From a checkpoint of a small transformer trained on Wikipedia.
Size: 16 layers, width 256, 2 heads of 128, MLP 1024 squared ReLU.
Training: a variant of Adam for these matrices, 622M tokens, 9493 steps.
Each number is 500 + 40 x the weight over the matrix's rms, rounded and kept within 0 to 999. Layers, rows and columns count from 0. Numbers have three digits each.

# o: layer 13 attention output (transposed), 256x256, rms 0.116, rows 165-211, columns 192-255
# v: layer 13 attention value, 256x256, rms 0.113, rows 166-211, columns 192-255
o165:476526446480573524508588417465485443558442508424499436421547486432493492545441514506502564523431502589465546489445535543497461477597618496492499452445497477439492526476451480535439531514501495
v166:511499489552597496533491500519530405466547511498507486423419506513448463500540491523476485432516634510471542558484440528496544525528495482497508583532495541460545475487536557515444518351486474
o166:454529520491455500449496467500518491589452468555534542469595440570469501471533572516508484566481469490551512463458456467518486556441514538446519487530561459519508504505487553584488437496493548
v167:506460578558502508460508458428453552482563513521524467492446459496511472555425473532543533446464510490494569472536543489545495538504529478431532561420543502502473447489454544448496494454498499
o167:566504525484445443475426442557479518541481518432549516486514508522504495471517552482529523550481428505558494455464427563529540536464539475500476439546512498574522522491416429569497485485451507
v168:494460555438514560531568541405522479459499528494511479524478514472582509534522523440420503519436552517510529444547528436556521609529497447524527441511485436552532491541585575522448461430428474
o168:384543549472482536507510398487518526460424465496483480540490390510455485520591484491484500501519473436639547588563463510459523495599600509439525539497444529509551549516485528452477509484509500
v169:470468485526484459510530495500467620562483461477504421577490443526509535541527510527531531416522462491446501503426544513476518466465591451519457485489531423491418505468430466449572547432543514
o169:452474442532452524439531538513542517453563585444422519514548556449457528503408505508520482514493538588472473486527554566528471485514531543538471549610540449507509520565575450456536519570498458
v170:514497528510553492526539470476444491551478495525465518523547473553456393456520531508502483447515516505527488511505546456457530454497525485507470536459565462428497557502458427515487499462560520
o170:527523508544440500506500516477508536432477463482452525441529547503513534494454514553472515533489506516559523455524494534506490554526558511522536502544471509545539553473471522490525487502514544
v171:501474486530528416409462550443459530554596489544416590517524525487511507475455501499571544508523499480546556481537504520396500465523421524473521483518484588509577507438461509490490506447610536
o171:515519477487483490488528544494462495510509552439436594458506505442524557492498499511505461573398515504469485503450476481623517413476582527561512486482518567516476427531495436573480507546563471
v172:496483477512548517507565411586586457543488468568596521602471484421450474427500541557461494496450458485449354489465492459523452510460447440547510486456460410492468530499511406524531523537536489
o172:484461537494457560517576492493509515470512522501504462551473487530471540550449492469426521387586511622518545535517535462456503458439556489540557515561474481573517531508465565432460549450526576
v173:498543430571509498498435559543541539443529450517461544515467463478499551523501476492596502493575507453533522489508581524475526512451433541544492465505444497535519414483558540470401498391577497
o173:468449481502487566477591468578429471614494523448443463487488480553472507540474552517496505504439491542509476519530506441476465504482514546491407438521520549469499487510531463538493475575447447
v174:449468567478485510486469480478524509542525514563519544448479491515538475525460508517513557489452486557499528417551490542502451492498479461470446580476488509503448497481480503568533515615523498
o174:554478399468502442504420509454529468503489480481590540530532485499538495448536505441446557522468461470418479541397476541537495440506554498475563494478534413528465484403457528523479534373533540
v175:554491562519408481475550493482459555488559456497499470569502430434494537504477495543539492520506492500501536571484476548518536523500468514482510433507523568515541498497504440512489513502484520
o175:535429461460525519535539484558510531516515461526496538499484509536546454492544468430579485487510530499501549512516524478542452512451473406417498471504519529550508492512496436529492536479525515
v176:562480566554523516490535622393430532460500489470453465422543540425530552500549502518495494469513515466559513552458461443500500578508574541498501521434435471501459523541449503564450537452482514
o176:467554553442517509495423467447545481555458485559524497496511481525453456525529501534487454511490463491582614537575482501500498539455520493511545534539480509503520577549525496510504552545512482
v177:479481395488527462562498469546521456415499489520521499594463434554440516434513457463544486475488466492501463458466591529478503455452468480467529439563487516439519458486508486420447551528482472
o177:537518511564528559537534450587494531559561492475450460428489495441452476515495512545459543459523592567467537539551560540405509545469503501487415472472506455455493480488483499492538480519460497
v178:472540550556472540470481448512545482522490498489454477461529537526561538516538446477523501544569468478539484505528521484490483600564455520519494542540470466514502477433456513522460539617461491
o178:511462548492522523502463445504499463488454506508545492534528535558534444457535561503531546532452451521519498554467523495466572502552477524463560473444532532463474530514465441517514502503456444
v179:527547469577500587535464474540546421490527486507500525530494471478555494524528506523428504404499499418489507548485558449565516521557489487482500557544464511502456466506526522571429489489510487
o179:439461606503530552433464489507515472543466495481519484505549516549483491476523523487511513564494480608574510506551492466470533528424532537517549483520539428442447455567512482550499516492505551
v180:583539503579507452531558516485477508554464436497390442496540469457426440583476494556576540529580557406543479547496475493489562464493557535484541521472415539462512503494504481514477480444578481
o180:441479464492524512487508542520550478516498504533494511516416531529459514473395541497499479498449550550517520512568450442569507537507510469516542458499531469460551509456531532531504537554425503
v181:513455477443450540524515491551530475459546501489577539548475522467538467477456524440497494492460496500468480494448480562489455546554437504472495491487514606515484518509506518533538509583429498
o181:537537491458496476443494480493513511555503473501557489514562427482525597496504425475514532509534506532424508482434545493539521448410517480559488549480540448517479430523511450520485458490544520
v182:443472485519461469519521550412477531506536517487498499507489522451511594504458515481510503552389555518493555452521459513522467419536558488457492482449513557481506484614514518503537486512536555
o182:516473461486530445521474491453472535513540487477462521493483499440529516546503480522516504513534506453484462523480524496510495495494457470520519491483557506459468489449465540501529516535496518
v183:486544490480506522489487474518507509531443492497512481463510525504506447507457484523480489501528462500499432515510462463519490531510499528521494556513487500502496552470461486553551504529547509
o183:490479504492545454509475541398503454459481457528589514499542529560522484471486523477512474506449474517433547540444490503478517538498495470507635504510527506490495493474507506508454548482467514
v184:481489467461496459526539489467458609516461501533545532538510552445479478478439480569581506640461471469565521464530448490451506536431594509458516496558444477462438569556540492400527535503487475
o184:462468531540538535479450485487560514415557507459427475468460481435518524520513483550468417462403511485451495621558496631488547559504538440521482566565473546517570541460556505459523590563540479
v185:571444547487524410433529530383394451494625557495480498416570507443560488449505513547492521504466566560476520523461464544477471455534612586417484519435461549489559452501391422531503564554464494
o185:559595510464451417493423508448552510487522564519535559507525431401493457539450516546503491530544461425515505489469480497527516518419479498518522507442570494592549508551446555518540461490526521
v186:480482547502445479498499491556506571533496560546503493396574572472458431480484488483569487508498465539521460457514480488470467480542468466518495554463479430478527531458478472510509491558474492
o186:494578479460490417507492574454511498483498481545525483513515484526510529478426462458499490499431458507457484546400526521503464531507578424560560571448471535471522517495496472475476502440578501
v187:501504476538515548548540472566556472524491484504580485479495513423468551474513543527509465510438480437476448638461528426575529521545525448515534532540471451524399539521522500503514510564462465
o187:498478576468573518498453503473532508535452516538470507553519523551482555481531441495486456465552505553556509499508477529456542539425486522522467560518522435504528498572544510541505482427533528
v188:493562559521499466473556414484513454574480478516487420514488555478461494446487475613527448612496447508519476595528446509451512538471428523502522506528499526483574521481482437516515518554402502
o188:515472496448577543493488493495558473445514482536560537520539524506524465415506532453539437471486502502459521497478512497523511536517459406460564554499519536512506526460497501577496518533502519
v189:566511600487544462469496535489418463546577500403514513408441460483495568534514500521469485477522551518456577555488490475523510531458570524483483538425518536470547453489508511512480530386500529
o189:518513534516435507488405519484532471490475506495528553497495483493445503498541560534524486498519545415561458442563500480558533507502502557460514506509485497521503530526503502563515434547512524
v190:528503465471509490504498515534441499474534490426544531456480433473530525539487498472516511467528630498482528483495483528485522523434627497476418485451477548452454497491490494487499494410520514
o190:511458508559449488500517515469485505527520445465451501478540553423473515503467526561512476484508501437448439475581566511514453472474535581432498500528508458448449471532489532489507499598492522
v191:374521493552472424488502488489510580553474485533475471502539530469525563497486457542537505563542461553462467445509548519484490441499495487568485503610518501497443528528488473484494474454530512
o191:482466397519597471598560524478542475534486515527453514571522531564544470465494534426549503447536405506444527538469554488484477484529573508468522541531500548452452523539503496454437616532496484
v192:475543500468482518484515417480506479479498570549488497487443476540481512413505414502543496527518500493574508548527521539473516554503454505532488529499432443434452477475502581548507465473463511
o192:522457523543555531487459434470451454497466376463548494387534584512524480458557533502482504531531479483503533479485529509494521529577452489425509440555561513506404582436453456555442508450480485
v193:485479494425501487435508509440547579592556457516545471560509501557511493540476521492519558476441500536523569413489423482565452505556527473416482544519515492506500547497471457479531510539614547
o193:515507489500460490481527472459510535446528439492507587550462566481540479495540468503445559480482518533528536554460533527538470489519525489519579500524541520536552505439515503485547566512473508
v194:512443523466580576579515600525500393508514456533563502507522473462454443491509502481465505396397551515491525575449519408550518574481477476485458550433468480503512531507519477548451522485489486
o194:439568621458444471465440480498552597529524430511497541508501468564425523512577485499429540502493577498613559533567503532433501530486563537510565549510459472495574498541514565470529440466525632
v195:486452526410509467538518523504512387508565528518492518544448466554513454495528531487438524432464565524435501495481513505483530475511554491493477512461532533472493529501551474516505464482527516
o195:527519423532432447481537494505437531446456498465479530519562488450468567517469461519458524542528526482515477419506484488565483482513509574489458499480499433500503423493506562513536424488569522
v196:519504435468551471404482576495493513482535456553478530570543579584440473451387582490439528471578578452525582537493544496514529477515536488467461511484502544562541565467446480560487527477540525
o196:457481566446490451486611560434476528493575468480483614489471502544526488485483506545544469521352475463556455483453491461457492425503447513504518486534530553476505423472489506556500515537504615
v197:458497546510471478491505498515571503556523487534450467527535465583555490516599444514470526494455441530481526545469497458554522467557477467506474451549487547509471472520531491517425477581502503
o197:523558475492511495506487459569485556524542539471459519660470500511475480510498476466505548559562550593511441546526492503528475446529505546449535516443508516390533459499533508465526500473547494
v198:533514411493529500560503554459508551482480493500515432560511480453462536503506515484504486505425507507467468587422452494530521463572518493554575469493521469547515496486527500448520499504493458
o198:421543539481521472506605491519537505540520540535479524498523485530429534537467482477539479507571576545520554505436490480477464541436416479548440512532512526519594475574595496490499473478497529
v199:560453455496446542523484527477434479467484464462496425519500536463432583531401581473532464478505509503456468550453504497553527464523506492504531437449583538561586494511497484506508482412477516
o199:520509497479535499486570513534507448549504579569511481424460467518466518487510442512532500506543510452555533405481481465491494476462408460528464439533473480563503486558523442568526468511511543
v200:437434471542481517538478481585555478529553533518491544452513475555469535477552559426442500521512488518450511483477509516515488476503513440515434464519506479453456467463579502497514524515501489
o200:485514417533454547573588436507457469524455500480488485543518512445492540588486520576493520465519524515520423538494513526467483455507576589452480513479531450455477464481435520456496507523524521
v201:456551522494572448488552490431586527543479478611508535511547637574491425400526445603477527593407538460597550565504437483437516455508531471443534525499461431502436584510513474454463524553532495
o201:523452527438527533506519458467481567463508457499449544497485500474511523466516529475405488549409507551527507551486458551473469562549472485523530556538498546508583533451530536499497540469505532
v202:440483545551524542550511505522521500481507493517537460409551509486478482473478484515475503531461509527497495603443469522502492485568555483510525507493520493492499525531523531518498462515474486
o202:574584472436543464477530562493514478565462471540525512503534512452464518481513503421506498545575467507468481433449455509469509545457526534519497541536478472464515478503492460536470473470526544
v203:509489514420516553496544599542539467483412469473500505453474494523487525471560469449424467428525440480453499554423471503476479502513396497524477544499547528502493485512489526585490508469515517
o203:477557531491469515521467509478428511524434423523528478462475478583480504562571461481507544499483545487544541428467517453499499507536507547514507458452457493515481570510494493459493453465442528
v204:449495517551503426479474580490513497480481496559406472548517532543488483475539424513571493429522506498566524459480621486482521444491368514593539455546446523521555448503536492492411453475486496
o204:433572454498513490518586485545509528547515469524423537492480478556519489477475513451444511512497471549522556508506506465455436488495573497539467484477460544394502497507522476494459549519570457
v205:544513610559514489441441454490523408511566517499433552464583534515475523506531554525525477512544507495539507441508470495421472534472467494494491470506434527438554437443502447492461563587420505
o205:506567489489447539513491525550535481512449534548520481523516508436542495474488479507448449507427493520506432531532505455522487513512554502501517539419452527521518494533467496503524420483530432
v206:461497559557503468442487431508521556528419469511508483485508484566420526518512482547611527529613426406514531509542514470478510413447476473517487459507542465484518528434424404479569492459510506
o206:593490480526485582502570588532447443451545538519499534485425591488522478462451530499523499480448430498490452433492500518509500481530500549527498457546488477527468494487455440492532550511492498
v207:452529463505523491490508489533494539552472437500451443527530498492495479498495449552514453517577392495467447624476600527460527423455425514608534465561506542522534523515470514465525472397505512
o207:467495484535589553530551566520487525517486527515383482491503577488482491435473518452568451500543486547453541407515519466523497503528491567476431509540460527453436535579518456470459529578475477
v208:517539557470538527475497454495525512531495552483563484465442550487464454520466464552467499560488522506441520539597398453514487509522485516450525617484528567534458540502598520543502470562485468
o208:483470520499527370531507522465519453448486530499583554603561491535531532459510538503508438489458386494467491508444425490560520487470489454503554525495488523489510474478493560545470517486529572
v209:554467520525430459496540476480500560478492518506506600536487608468526529488451451508584497546495561503481563466519444536535471461479524485424513509490458532496419547571518485495489497519529485
o209:448436536554578429530463532449504562504564509519507524535461457552561537537506450469473485479406390451535475654528487509461498488424499447564501538515459549461432583480500527491474630507519540
v210:502528547504406459504542504452467552442398542530403531535514587551510513447582443521536528557537533452620514469511496478429534474448535495483502432469471431466441504523505531500471467545512495
o210:472466466510525537510506486510501512440511495503483467436453469512504469504472491515435503495411489504498514543562495548479465497595432448501485517486452545493506580429549488466477595478507459
v211:463478440574533565562544473469489482500363529496463397489443496472508456455547500520430463435492474522512365549489550432531516502498478466617486507467524401425524502495471591525518452447444478
o211:462564521511518526487533394497526472527439462531537416455581504599459447448460552518548576474645501546561593481502531549412524527557520467440579515563526446514509587509479501485441562495430546